Weights of a small transformer language model: LayerNorm before each block, 7798 steps.
Each number is 200 + 30 x the weight over its row's rms, rounded and kept within 0 to 999. Layers, rows and columns count from 0. The size before them is the row's rms in percent of the matrix's.

# layer 2 MLP down, 128x448, rms 0.099, rows 0-124, columns 56-111
095,150,172,150,216,160,205,216,179,228,161,239,189,237,214,169,223,227,203,224,270,219,187,192,207,172,218,187,181,233,202,153,220,251,211,126,231,163,200,171,146,148,191,167,156,199,192,213,243,163,259,172,215,184,185,167,158
093,204,252,250,137,191,212,140,207,226,189,230,182,176,177,165,212,189,213,151,146,185,189,216,213,206,252,131,198,203,213,243,173,162,197,177,202,176,230,176,175,182,189,175,229,155,157,262,160,199,209,222,198,183,241,202,249
095,131,225,256,186,203,164,250,188,195,203,224,272,171,205,231,151,181,229,181,216,223,233,150,184,164,193,150,190,202,208,126,177,166,217,152,246,188,180,172,172,215,227,170,230,161,171,208,191,193,221,222,185,134,179,180,166
098,211,200,202,170,246,202,201,195,192,197,207,155,198,184,154,215,189,212,211,162,250,191,235,196,164,170,213,230,217,220,196,250,193,229,209,192,193,250,209,182,138,175,204,246,194,192,191,190,253,178,243,213,198,237,190,230
099,194,135,194,175,202,158,256,205,252,190,172,237,231,187,194,199,183,195,194,211,215,163,187,157,177,217,222,223,192,170,190,220,187,174,207,156,157,180,208,194,242,217,182,199,174,207,208,180,178,234,216,190,127,189,167,241
099,159,156,183,182,187,214,228,222,166,187,261,209,218,127,159,262,170,184,155,202,244,222,216,229,175,226,164,204,189,223,199,216,186,196,212,189,213,203,245,184,205,185,216,248,177,219,274,204,219,179,236,217,192,232,218,264
094,135,175,157,232,205,204,133,169,150,207,202,234,194,187,192,220,279,196,174,256,199,204,170,200,257,245,199,220,131,187,205,242,197,220,180,169,187,201,150,185,198,215,203,188,221,233,118,249,193,211,191,187,183,167,240,237
098,154,166,182,203,184,114,228,179,182,243,169,237,176,133,199,183,224,223,190,240,162,182,244,226,173,187,202,215,182,155,222,194,214,192,192,178,189,199,233,237,239,155,201,184,183,192,201,229,197,157,189,174,201,216,154,191
102,212,219,266,269,193,187,213,151,215,185,180,203,208,242,151,220,168,166,166,176,204,182,200,186,214,169,174,216,201,239,270,196,177,199,197,203,173,238,202,185,199,170,154,202,186,163,179,151,170,237,168,152,206,212,177,191
106,256,175,219,208,165,207,219,213,154,231,271,188,236,226,183,165,107,165,209,274,178,182,182,240,234,199,207,243,229,222,177,186,210,216,212,205,185,176,234,180,219,207,180,188,175,191,189,179,196,226,223,195,215,230,213,187
098,183,155,225,172,183,185,172,201,183,280,203,153,223,225,246,140,184,256,177,184,226,211,191,205,225,207,189,171,189,212,243,204,235,225,234,186,205,173,212,218,203,175,151,189,160,173,162,223,236,197,186,169,242,207,224,223
100,188,177,220,157,225,153,184,243,197,270,221,215,193,192,135,152,140,190,203,269,204,243,214,240,221,223,157,177,137,186,239,236,178,180,190,228,193,220,236,155,199,190,141,195,182,240,263,241,183,200,174,223,165,212,163,213
107,221,194,201,195,191,191,224,221,141,195,176,251,211,180,179,170,197,253,259,259,225,169,188,217,160,211,192,216,224,266,229,202,208,202,213,183,190,193,176,146,210,213,222,229,203,242,226,190,193,220,210,136,226,200,216,219
095,201,187,202,201,177,142,174,218,182,146,167,202,219,231,215,186,171,213,169,226,257,171,200,225,192,221,165,173,182,222,180,202,219,244,184,127,196,218,204,208,168,208,173,219,153,195,252,177,279,210,209,161,160,180,228,182
096,196,203,192,227,156,230,198,218,203,152,228,193,159,167,183,155,198,163,189,170,242,189,183,227,222,202,256,230,250,200,198,189,253,156,171,229,170,237,235,213,237,140,270,156,258,254,194,209,235,161,256,185,241,223,227,185
102,212,195,178,227,201,198,219,207,229,152,201,195,231,172,185,176,195,221,177,197,219,216,220,173,277,218,184,167,207,214,198,215,147,163,223,179,211,175,179,194,206,170,211,238,200,205,170,161,230,162,177,173,134,160,201,215
100,222,242,171,192,223,190,165,225,210,210,147,217,180,216,200,254,225,249,226,210,172,231,235,208,199,190,256,201,224,216,197,183,186,184,185,235,170,256,185,175,193,188,175,212,248,155,205,210,206,137,215,181,227,206,155,183
098,185,195,164,166,179,178,203,221,201,205,254,155,187,181,216,201,220,158,204,187,180,214,150,219,192,215,188,211,226,272,180,199,194,218,200,195,215,195,242,174,185,210,172,186,149,206,200,182,236,192,186,215,158,166,227,165
110,233,195,199,201,218,206,146,217,175,214,211,162,145,210,206,196,176,240,180,130,193,224,246,225,192,202,215,259,210,182,219,209,244,184,262,225,220,236,197,201,243,193,218,213,222,131,217,174,183,210,174,162,227,204,180,184
096,193,182,211,164,199,239,167,226,203,208,254,169,249,238,226,174,164,173,162,157,184,210,162,231,213,211,204,192,201,202,181,158,211,217,229,260,179,227,218,230,250,187,188,208,212,202,214,220,214,198,186,187,249,216,247,180
094,198,265,230,175,186,181,241,227,189,171,202,146,167,247,141,187,179,218,218,178,176,227,189,232,173,239,245,168,186,167,192,181,218,225,113,167,150,182,203,121,252,173,204,191,216,251,218,178,174,206,194,188,240,228,187,224
102,224,190,200,171,178,219,245,241,230,239,201,224,169,251,214,148,193,199,226,182,159,160,183,216,246,171,219,227,234,204,242,175,184,207,181,253,208,215,187,173,206,230,155,176,262,214,254,191,212,240,193,196,179,233,210,201
094,196,253,188,222,231,220,183,249,232,267,254,157,210,209,203,206,251,244,183,206,198,168,169,200,168,157,143,201,200,195,191,160,225,271,191,222,188,140,217,219,207,243,199,209,223,172,151,201,166,207,217,212,178,195,209,251
095,218,138,177,170,219,228,190,201,161,214,145,226,232,233,189,185,229,261,228,145,156,182,228,218,155,168,112,146,192,211,195,232,182,197,210,162,177,244,211,185,176,155,314,172,217,172,162,163,233,207,221,198,257,164,141,185
100,229,199,169,190,184,238,194,219,185,197,189,201,186,176,201,258,204,212,196,176,209,235,232,211,196,218,230,200,208,178,169,188,223,225,275,200,240,177,162,217,192,169,158,154,191,170,252,234,153,272,230,163,194,180,201,208
095,186,195,234,223,210,181,186,234,210,227,194,192,231,209,178,210,153,226,182,206,269,175,207,210,178,262,237,177,232,188,191,183,200,224,202,208,243,204,223,204,201,220,161,183,180,206,272,223,211,188,211,172,165,159,229,199
098,195,172,166,168,188,209,203,191,225,166,188,205,236,174,218,142,210,183,253,180,234,208,177,229,203,131,170,203,196,251,227,174,271,213,100,140,152,227,213,208,214,167,197,205,156,235,220,167,189,179,242,136,223,219,183,216
091,236,157,136,178,204,240,231,188,228,169,229,196,192,235,223,192,153,196,215,233,182,190,162,169,182,144,233,187,179,226,110,214,182,206,178,149,202,202,145,219,215,232,239,163,183,278,186,201,253,175,198,218,165,201,193,161
225,197,254,187,207,266,177,179,154,185,174,162,169,197,203,188,201,189,173,217,186,169,172,193,233,199,203,198,243,174,239,195,261,179,218,197,247,188,223,206,217,216,206,153,232,199,190,176,159,211,190,139,198,222,234,241,180
093,238,217,261,193,210,188,225,193,199,179,217,168,186,168,180,178,162,132,233,234,165,159,204,180,219,204,228,231,139,238,210,246,191,211,223,156,154,184,160,206,226,144,195,189,214,177,174,215,187,223,182,194,162,223,193,178
104,180,221,147,229,179,166,184,233,184,190,226,274,228,161,179,122,161,258,169,168,221,252,188,190,247,166,205,212,147,202,170,205,181,151,173,231,217,248,188,189,179,178,174,180,199,162,237,210,180,150,216,173,225,224,205,176
098,209,192,214,285,186,235,207,213,185,164,195,207,169,246,209,239,219,249,192,265,200,173,219,225,251,166,206,192,157,202,218,197,237,239,215,149,204,191,139,244,175,227,206,180,221,203,236,222,153,220,225,157,206,157,204,190
101,126,243,218,224,231,172,207,243,160,186,179,197,197,226,220,180,188,219,168,201,144,191,224,209,212,216,208,183,184,226,203,189,246,168,232,199,183,153,199,259,197,191,192,228,213,195,149,181,223,225,189,208,203,192,242,170
096,171,183,238,153,237,186,195,184,218,180,213,193,208,153,214,195,193,218,201,215,153,185,230,168,189,220,209,160,158,199,126,215,182,200,206,210,235,230,201,213,226,257,212,245,170,175,200,230,203,196,210,131,204,212,193,233
091,167,196,160,187,177,233,182,230,216,173,207,221,216,156,230,154,188,210,188,205,166,177,207,159,183,141,208,144,166,178,187,148,211,183,236,207,169,180,255,211,235,237,229,169,129,216,219,222,185,218,196,236,195,175,235,173
101,242,219,193,194,131,241,202,166,187,182,194,258,188,206,255,219,203,260,211,199,199,202,189,211,169,201,211,229,136,207,172,189,181,227,237,188,175,193,174,236,219,204,225,207,228,193,256,193,220,215,245,176,146,178,183,208
103,218,175,235,200,237,210,191,180,202,209,206,202,218,252,200,247,195,167,231,252,178,184,214,194,177,224,180,196,157,190,150,228,149,215,193,164,188,225,214,203,212,230,239,222,240,158,181,213,217,172,202,181,228,247,208,176
099,170,185,198,213,181,197,212,142,196,171,178,240,135,162,183,183,211,186,226,198,245,203,248,198,207,245,203,230,217,211,175,233,276,155,219,188,247,174,224,253,180,180,215,156,243,204,229,236,214,244,209,162,168,203,150,227
100,198,214,205,226,225,155,172,186,204,222,147,161,179,194,186,245,219,186,239,223,159,199,251,181,190,156,190,155,195,232,176,224,151,225,234,151,233,164,217,203,221,247,172,214,190,183,201,212,192,224,161,196,298,185,211,149
096,214,202,194,228,251,186,208,188,223,262,201,164,217,239,208,174,227,170,154,169,194,204,179,180,188,200,172,226,149,188,181,235,112,122,189,296,228,163,186,239,148,210,182,221,234,231,190,212,175,247,221,182,215,212,189,220
094,232,223,211,218,178,180,177,238,189,203,266,274,244,129,199,203,258,261,224,195,206,165,217,184,234,198,199,178,239,165,255,184,167,217,164,247,160,187,255,208,184,219,177,171,198,225,202,198,228,190,185,209,219,183,187,241
095,231,234,245,181,226,199,246,219,184,186,210,184,240,218,157,216,248,168,214,188,169,195,219,216,182,195,161,185,226,216,235,219,213,186,229,193,239,208,162,205,250,222,183,253,158,182,192,201,210,216,152,193,246,268,205,194
103,213,161,154,197,140,195,200,189,140,185,127,180,184,151,189,195,240,204,196,192,256,267,167,144,184,212,194,200,206,181,160,201,214,230,237,201,235,179,226,151,170,201,233,187,217,224,147,204,180,153,272,183,204,197,200,220
092,239,172,210,188,184,280,198,225,235,199,176,296,199,210,196,143,186,172,148,177,225,215,194,163,192,250,231,176,224,192,203,197,230,191,217,147,168,193,178,199,203,195,206,149,159,239,213,215,193,214,231,224,200,160,165,192
094,212,197,178,190,191,211,201,198,165,214,251,225,183,217,264,187,188,190,173,214,237,194,212,177,219,201,181,201,221,186,262,160,187,232,233,234,252,214,176,181,211,234,167,206,187,213,199,201,133,110,212,213,174,219,199,214
100,208,202,200,205,191,195,170,220,206,251,228,185,178,166,233,154,174,211,184,185,219,286,172,182,204,162,170,144,214,199,168,189,230,139,151,135,224,204,174,197,202,163,226,209,199,229,229,222,187,143,196,233,220,202,224,190
095,126,221,169,253,235,268,211,218,239,223,197,232,268,171,218,195,218,167,223,221,209,181,200,149,189,219,190,167,201,174,219,175,182,168,235,210,272,221,209,208,215,216,219,210,219,165,221,172,195,179,212,206,197,248,227,193
100,181,184,211,219,177,262,224,193,198,146,206,217,236,183,242,152,249,162,215,139,187,172,134,198,165,224,226,184,219,187,178,168,199,176,154,184,232,152,223,166,183,217,222,189,200,255,192,227,143,212,203,229,168,216,186,192
097,176,212,245,162,200,173,196,212,205,283,117,181,205,266,186,201,163,194,171,231,159,245,179,179,212,226,242,199,210,189,187,259,185,315,194,202,178,163,233,213,206,213,208,206,238,229,208,170,210,196,195,201,246,224,192,243
106,156,202,212,172,188,192,210,179,195,185,199,189,223,157,194,219,213,242,128,164,195,227,168,183,203,185,214,183,215,211,187,195,207,188,233,221,170,206,199,221,164,213,187,217,210,183,195,222,217,194,200,210,151,181,174,198
090,227,207,204,123,186,205,150,166,234,137,279,319,165,226,252,196,165,217,241,200,203,221,206,204,227,188,224,232,196,180,165,193,158,266,188,177,164,233,140,248,208,203,213,246,165,181,219,219,202,205,194,203,180,215,249,232
110,229,196,119,235,139,229,171,181,192,138,192,229,194,230,229,210,239,212,181,245,213,202,175,226,202,228,200,197,220,148,198,166,204,182,202,224,152,156,188,173,211,243,209,228,197,156,222,204,174,258,197,219,138,172,208,236
093,281,241,231,160,227,241,240,238,211,236,179,248,177,209,184,233,173,177,241,233,245,217,272,226,208,217,203,194,205,236,198,152,145,164,164,197,233,251,217,185,244,206,201,187,234,195,234,188,164,179,225,173,162,211,209,150
104,199,198,140,181,129,200,205,230,222,159,179,186,152,248,173,240,206,224,173,230,198,135,194,178,250,192,154,183,239,148,206,164,233,200,223,178,217,165,236,210,201,152,226,181,240,236,215,207,204,172,223,185,166,188,195,192
099,208,213,174,204,148,195,208,154,204,196,201,226,186,195,206,263,238,166,168,168,198,208,186,171,234,213,245,150,212,232,184,171,242,202,236,203,228,165,196,150,137,197,222,214,175,204,214,198,234,220,225,213,173,195,224,174
091,202,197,162,177,187,219,163,192,207,166,278,218,197,185,166,208,211,201,240,214,110,218,207,160,208,226,215,168,227,183,138,167,217,183,210,241,279,196,210,235,215,171,188,192,161,177,217,213,228,254,208,215,198,219,168,174
099,192,210,198,195,210,204,190,184,215,238,187,155,225,205,190,254,221,144,229,191,221,114,186,212,164,198,188,179,236,177,229,205,153,225,205,232,203,188,330,203,217,204,199,178,215,208,171,192,208,185,236,232,177,202,158,283
099,191,214,188,208,234,154,210,209,233,183,191,172,203,250,224,213,231,182,191,185,191,172,239,185,203,179,201,284,203,174,198,211,200,204,227,193,167,217,238,230,178,221,154,227,245,176,187,214,183,227,172,179,209,218,221,176
092,215,252,217,200,221,190,240,235,234,185,166,208,183,238,151,200,171,232,213,234,220,240,199,185,237,174,211,170,252,221,223,223,195,270,216,197,200,158,163,148,211,177,185,150,164,208,142,184,154,210,201,211,208,217,255,220
095,188,179,201,211,178,169,166,168,216,227,191,201,207,181,201,193,170,243,162,208,182,192,141,196,159,157,198,226,254,200,186,221,154,218,177,240,255,190,178,225,218,179,244,205,204,253,204,229,225,199,226,211,241,151,222,196
096,170,187,255,228,158,173,177,218,224,196,226,263,192,177,214,220,230,178,209,159,207,221,196,178,215,209,195,193,188,141,221,174,267,233,214,230,239,218,263,210,172,218,216,176,166,147,189,170,179,225,179,175,176,157,155,204
096,206,206,179,191,209,198,211,224,147,212,210,196,159,259,161,224,168,213,165,220,195,271,196,210,241,196,233,193,186,246,212,224,207,202,216,261,192,185,201,167,226,185,180,220,193,160,199,212,178,248,166,197,197,184,221,220
112,189,215,170,177,151,182,208,154,216,179,211,195,126,195,240,176,233,156,227,167,238,223,161,184,193,145,264,122,213,185,168,208,205,199,159,153,269,163,192,170,156,223,217,227,203,224,263,210,203,198,209,191,195,216,180,158
100,214,212,247,196,224,177,218,156,214,129,284,234,194,229,192,181,205,191,193,182,198,198,208,230,242,132,157,268,205,220,180,232,214,172,207,175,174,193,183,213,247,206,200,191,200,148,161,209,208,209,173,259,245,205,198,221
104,214,192,205,188,170,157,204,169,250,219,179,159,198,174,218,174,215,199,268,178,213,169,228,164,250,201,253,213,186,189,259,174,182,200,175,143,203,198,228,216,202,174,280,212,274,207,176,245,181,189,222,183,181,192,160,180
096,175,195,213,214,194,146,251,223,180,211,216,203,209,179,215,253,193,244,187,187,228,219,194,219,224,235,178,170,127,208,255,182,245,207,218,202,200,152,213,188,182,204,217,207,175,189,188,220,169,205,168,176,213,146,174,214
099,194,221,259,250,229,187,183,186,213,215,207,199,203,243,167,159,165,204,203,165,193,174,263,171,191,179,225,165,252,158,227,180,151,194,176,260,128,154,137,194,205,195,220,181,223,147,168,228,187,257,175,210,216,181,216,243
093,247,225,163,195,238,141,231,181,226,173,213,193,223,219,224,195,215,165,208,218,191,185,236,265,189,179,211,213,226,154,173,204,213,110,184,150,223,196,231,194,212,258,210,194,194,164,142,201,202,254,228,192,236,223,254,164
096,220,182,194,210,238,193,191,277,181,168,223,150,220,193,205,218,212,171,157,211,223,205,202,164,231,212,188,192,195,198,251,198,144,185,208,242,238,194,205,180,214,171,210,155,182,258,198,217,185,153,170,268,207,182,233,190
102,245,242,219,192,173,212,229,126,247,189,223,198,210,172,231,231,221,176,199,237,212,176,229,200,182,159,213,191,223,224,205,168,263,186,231,224,165,234,212,147,176,190,242,226,190,200,243,219,272,219,200,177,208,236,219,189
095,207,225,168,200,166,206,162,167,196,246,165,228,199,206,191,162,219,191,212,246,177,201,159,172,189,194,188,213,232,222,199,183,143,213,192,172,190,150,203,183,173,173,252,138,200,215,268,236,172,184,240,251,239,207,208,232
108,213,250,243,242,230,206,172,191,190,229,183,193,182,160,159,179,195,219,169,187,228,156,240,240,153,187,152,236,215,252,184,229,225,225,216,165,192,234,210,234,229,179,204,238,232,204,160,161,220,234,191,216,177,174,182,240
105,229,180,262,239,176,185,228,204,194,201,193,245,145,191,242,209,208,198,194,225,175,228,227,185,154,249,180,190,214,221,171,227,167,136,189,225,191,173,230,248,231,155,212,239,218,220,226,225,166,150,198,203,229,187,238,169
105,207,219,260,188,241,180,236,231,157,192,227,186,187,172,121,174,201,166,194,204,206,176,252,219,176,202,179,226,251,205,247,193,183,154,202,192,147,277,194,217,221,171,186,226,184,187,209,142,171,206,228,179,166,196,273,215
092,215,234,200,231,206,223,219,176,121,199,165,162,169,242,207,258,197,229,190,187,216,203,169,215,204,214,188,234,209,260,219,216,187,202,214,216,253,193,163,226,214,225,196,164,249,199,154,166,141,218,228,188,145,219,162,155
094,198,230,190,213,218,206,165,204,215,229,164,186,182,119,208,256,157,230,165,142,223,201,222,192,256,301,231,224,177,227,157,250,147,195,172,181,185,222,210,227,166,236,171,219,236,220,193,254,214,193,211,226,225,197,225,186
096,214,225,221,199,239,247,197,141,206,250,195,224,172,199,176,206,173,151,246,175,226,143,164,241,213,191,164,211,190,224,194,203,199,172,226,241,234,175,260,178,232,176,218,195,252,222,188,197,228,138,207,192,176,217,161,168
096,253,171,156,213,153,254,204,210,172,174,191,151,230,195,202,200,254,189,226,205,234,171,203,195,201,171,207,188,214,165,208,150,174,175,175,194,203,252,188,200,132,180,186,185,186,167,202,150,160,176,206,202,143,218,150,215
104,187,217,211,196,241,223,209,169,213,197,245,200,169,217,194,218,208,208,218,187,223,214,196,224,266,239,173,211,197,226,169,202,195,207,247,222,184,233,165,203,206,111,164,174,188,228,216,201,190,239,183,237,233,233,206,205
094,157,194,179,192,142,205,209,215,155,184,209,218,274,224,199,135,199,203,226,183,212,221,211,183,231,213,190,207,242,188,209,165,246,248,243,182,170,211,197,190,199,244,224,151,190,165,263,175,165,193,223,188,241,182,163,214
105,198,178,265,181,273,191,208,267,183,193,177,248,202,168,183,179,174,190,280,201,220,237,248,176,229,219,219,216,114,205,206,226,227,210,174,225,220,209,224,173,191,216,198,183,189,188,164,206,228,199,211,147,187,191,224,177
092,254,201,173,154,190,177,202,242,180,237,153,153,176,220,215,193,201,221,181,218,199,200,248,239,137,211,170,198,252,156,245,195,180,186,237,227,151,172,230,200,165,205,193,209,238,226,214,210,223,193,182,190,234,206,196,218
096,92,199,183,173,184,206,242,161,182,159,234,222,159,139,174,200,262,180,187,243,248,180,216,233,188,164,214,215,175,144,176,203,249,162,181,235,165,233,198,195,230,153,233,211,212,195,162,166,226,241,157,205,231,202,167,195
101,203,225,207,240,137,227,170,155,206,233,211,180,214,222,261,182,220,232,231,176,111,153,198,179,196,190,137,198,210,172,204,154,179,289,176,179,235,201,200,226,168,218,189,158,200,180,233,203,202,219,160,180,212,164,187,174
094,221,203,206,133,197,205,225,240,225,203,215,202,180,166,162,212,204,208,171,217,201,193,206,228,194,205,182,232,181,221,216,218,223,233,216,184,223,181,233,235,286,147,184,238,198,238,197,238,182,265,207,209,204,201,209,206
101,173,181,235,159,238,227,225,147,148,259,200,208,189,249,194,177,280,244,226,187,157,236,198,226,210,171,185,192,183,231,204,230,204,182,246,196,177,196,181,160,222,214,186,180,209,157,191,211,189,219,186,227,196,222,225,255
096,190,187,153,225,231,207,199,203,256,232,262,175,181,220,181,222,134,159,188,204,222,215,155,148,182,207,131,210,251,157,199,182,168,110,205,153,221,250,150,149,186,142,193,175,154,206,210,159,210,228,251,195,224,190,182,176
112,157,155,177,259,230,222,195,202,240,209,224,184,225,248,178,226,204,192,259,173,188,219,197,227,235,229,221,215,204,167,208,223,214,197,169,190,186,218,171,250,194,195,158,213,200,127,188,205,222,237,195,229,219,220,174,182
098,196,189,215,164,214,185,205,172,198,185,168,192,227,226,232,164,224,168,166,266,211,210,152,178,222,198,265,231,205,172,207,176,173,207,215,204,251,208,167,179,178,131,201,196,146,124,157,243,236,192,209,241,177,191,211,198
093,221,163,186,217,186,199,181,234,180,223,186,227,244,236,205,244,185,168,205,215,190,160,134,172,220,206,212,235,200,180,216,205,203,202,182,199,216,145,148,223,204,189,224,166,204,247,245,230,218,187,189,187,156,175,138,181
090,192,174,223,198,192,202,185,222,212,205,214,199,259,186,200,236,220,186,196,232,184,193,197,208,174,240,189,206,200,176,201,189,160,181,206,199,172,205,203,206,193,211,269,238,234,190,224,251,206,150,253,243,267,199,270,239
095,208,151,226,152,220,195,212,167,196,220,221,244,199,166,218,223,239,165,221,210,178,228,177,192,160,188,212,185,206,145,230,202,231,211,216,181,199,247,162,216,191,219,231,248,233,215,192,173,240,145,158,217,183,215,165,273
100,224,174,203,185,203,209,202,215,221,168,175,198,191,181,217,192,204,216,220,182,208,144,168,222,234,236,193,188,202,182,197,189,243,189,178,219,190,208,182,206,229,192,293,240,213,175,232,147,210,204,184,216,112,231,161,178
106,221,193,191,218,205,209,231,226,207,245,216,200,281,166,197,222,142,160,221,184,202,222,209,233,221,180,175,160,183,174,253,234,226,242,213,215,223,181,246,241,218,263,181,236,167,164,154,159,190,165,183,265,198,268,179,224
116,169,205,182,226,186,171,208,185,223,191,240,190,200,187,241,148,246,147,256,169,179,201,191,197,186,224,237,195,206,155,208,205,220,230,170,215,213,207,168,218,131,234,212,241,185,223,202,195,214,141,178,214,193,132,197,219
095,252,177,163,250,214,213,191,206,206,168,194,217,232,136,253,214,196,190,187,199,233,190,163,181,208,188,233,195,161,199,159,184,248,181,245,243,190,207,219,178,173,202,170,148,175,172,164,223,234,188,192,192,110,184,234,222
093,220,269,218,239,234,173,222,219,198,164,122,198,196,186,196,198,236,138,172,198,168,165,213,217,195,249,199,173,180,207,203,179,221,199,244,201,179,248,214,162,194,171,237,113,179,215,175,204,195,221,168,199,131,248,178,167
100,194,197,167,183,173,226,216,160,201,233,158,161,250,166,197,213,183,200,178,207,224,214,178,215,169,180,190,217,171,174,145,189,204,159,166,188,165,143,199,223,168,161,173,172,182,273,225,195,243,141,219,289,196,185,177,219
096,157,192,206,202,214,230,192,190,217,256,208,163,212,176,170,203,176,178,296,158,163,237,186,199,255,228,190,179,161,257,225,220,221,176,170,213,218,148,194,255,210,177,194,189,219,185,204,202,135,168,216,224,202,195,137,225
104,246,228,241,220,235,170,193,211,196,237,156,151,207,220,192,182,166,239,180,227,177,191,220,214,137,176,169,209,176,200,239,214,228,248,177,207,158,220,220,205,189,224,207,236,181,164,125,219,184,171,230,194,199,226,213,196
096,168,234,238,180,180,234,193,183,200,225,191,220,224,188,239,221,178,194,179,236,195,194,153,193,175,159,210,189,199,175,253,197,209,196,253,204,241,206,171,249,192,250,164,205,225,189,212,205,233,181,168,228,184,154,216,214
096,178,213,176,199,212,158,208,138,199,197,229,211,181,167,226,199,214,256,201,177,183,192,158,256,180,178,193,251,179,247,190,216,173,131,191,171,306,254,190,229,152,207,210,238,211,222,195,214,217,245,164,171,200,188,224,220
095,230,175,181,218,224,173,184,235,226,225,170,170,221,238,226,236,190,224,201,182,164,188,194,162,164,218,240,225,159,184,270,169,168,219,244,212,181,229,180,232,216,209,217,215,199,211,204,186,152,204,230,228,188,186,165,195
103,222,197,253,213,182,175,172,258,195,201,179,191,195,189,195,211,224,172,188,207,165,229,228,203,227,231,268,180,175,145,197,203,242,227,172,251,153,194,146,235,166,212,204,183,167,196,164,174,214,190,209,167,230,212,151,232
090,176,183,206,210,173,168,191,210,211,111,234,182,264,220,194,170,180,218,183,184,208,191,231,156,208,213,211,127,245,164,206,205,164,212,189,180,186,218,175,151,181,198,186,166,184,204,203,218,181,208,209,178,221,206,149,229
104,208,167,223,220,193,210,179,207,194,202,225,194,188,161,208,239,208,217,186,207,224,223,228,181,234,232,170,197,252,219,208,202,230,215,216,206,219,265,198,136,251,199,236,183,229,246,204,190,194,235,216,159,231,208,282,204
089,203,194,180,191,188,219,171,168,224,172,274,205,164,206,223,238,162,238,164,232,234,187,183,213,213,155,196,180,129,187,205,193,118,202,149,187,200,208,127,197,206,204,191,194,227,161,204,251,168,206,191,166,192,211,233,155
095,203,199,217,181,230,237,198,149,174,203,127,149,222,162,163,218,272,210,193,278,224,227,249,181,183,200,209,232,196,214,260,200,157,244,225,215,229,221,175,156,195,219,195,175,195,244,201,160,207,194,187,180,221,187,186,180
088,197,200,237,234,180,191,191,187,163,181,171,189,205,214,167,237,157,182,200,173,183,244,250,227,168,243,248,208,165,210,196,182,221,201,177,155,221,149,174,229,157,190,231,160,176,244,190,222,132,193,226,210,186,204,210,248
093,181,217,189,241,202,232,227,202,225,168,253,178,209,292,193,216,197,242,210,202,210,226,153,162,210,167,176,169,167,211,191,198,219,162,193,248,233,209,273,181,177,210,193,194,151,244,176,193,203,203,183,195,168,187,187,188
100,197,201,160,162,221,185,194,225,244,215,213,210,148,138,190,246,226,151,174,198,186,228,199,192,127,213,249,190,196,181,239,208,163,160,201,194,211,242,220,182,268,191,229,191,230,192,179,189,241,193,213,246,257,198,200,212
102,183,198,199,207,222,144,170,152,183,167,169,197,228,255,180,234,234,214,235,138,244,183,226,209,190,201,227,250,234,187,174,194,204,199,166,163,155,145,209,194,214,215,202,211,217,195,242,182,235,179,165,204,204,225,185,214
122,209,202,239,202,172,235,185,174,172,185,208,161,179,231,267,206,224,264,176,207,236,208,167,198,199,217,213,201,239,231,162,166,179,219,191,168,202,198,230,240,179,214,247,211,192,234,194,212,227,224,178,225,181,182,170,171
099,209,205,209,244,241,215,194,161,223,220,246,193,188,257,231,141,185,225,256,178,206,198,225,191,193,221,155,187,224,175,196,211,242,221,192,163,182,209,176,206,192,224,236,171,163,184,191,154,183,165,194,196,227,174,202,205
103,242,219,186,220,186,250,178,197,188,169,167,216,232,221,226,167,245,183,161,185,204,180,243,184,214,204,269,184,218,181,127,218,177,229,200,195,184,195,161,213,202,237,167,234,219,161,210,193,178,180,183,158,224,205,212,160
098,234,196,183,184,174,196,148,194,185,207,228,223,155,187,178,159,183,203,195,214,190,180,155,141,161,150,210,196,169,188,194,147,188,198,165,186,230,199,198,209,168,175,203,184,185,217,198,238,175,171,211,224,242,163,220,244
097,175,175,206,164,217,232,149,203,237,246,141,161,253,211,253,193,262,242,175,134,212,206,190,202,196,176,252,165,215,210,185,195,213,158,169,149,202,196,167,183,263,202,172,275,199,216,223,192,218,191,206,241,163,168,212,145
092,148,216,221,206,199,204,197,173,197,220,139,191,179,177,205,183,202,193,199,259,176,189,210,203,155,228,169,207,168,157,204,218,191,169,170,190,199,236,162,198,225,177,193,251,181,162,226,200,189,183,197,192,244,159,195,251
094,157,199,198,217,163,205,204,251,185,176,145,235,130,188,230,225,202,204,255,202,227,257,227,193,265,218,224,183,194,219,179,213,210,232,243,272,192,168,229,238,164,204,165,169,231,224,185,193,120,205,209,230,206,218,181,136
100,205,202,168,203,206,207,191,231,178,181,221,142,186,191,131,210,165,195,251,212,187,211,272,237,212,172,162,189,228,203,225,232,190,207,210,208,208,170,215,175,190,169,252,207,218,240,132,116,230,215,217,203,256,207,188,230
092,126,162,264,244,216,239,236,246,238,185,176,147,184,248,204,173,184,191,162,247,171,216,231,176,206,163,195,179,197,274,188,182,222,151,203,193,181,181,226,204,181,209,200,191,202,222,152,216,181,192,173,232,186,188,153,175
100,209,201,186,232,179,191,205,174,193,190,181,218,193,139,197,214,217,183,173,240,207,221,160,230,165,234,205,207,203,152,228,146,233,143,126,163,157,206,209,180,161,179,173,170,174,197,227,192,270,168,198,179,196,207,269,144
102,238,178,208,118,208,231,205,218,212,175,206,151,208,187,184,254,173,283,216,142,204,148,193,240,208,175,194,241,206,216,230,212,186,218,201,222,220,167,201,187,200,246,198,235,198,243,203,155,187,170,240,191,207,226,163,172
095,219,215,217,175,182,236,212,203,189,239,168,226,228,169,176,196,164,186,190,151,217,231,209,210,223,191,257,192,228,146,148,181,205,202,191,166,235,134,208,126,195,235,184,153,245,172,191,229,226,256,179,255,226,187,178,253
092,178,179,137,197,208,204,226,226,206,214,142,203,180,231,211,159,183,150,195,227,185,203,194,184,184,194,131,164,169,233,204,172,171,213,212,238,175,213,161,222,209,205,161,179,144,180,180,200,192,258,188,204,210,182,233,169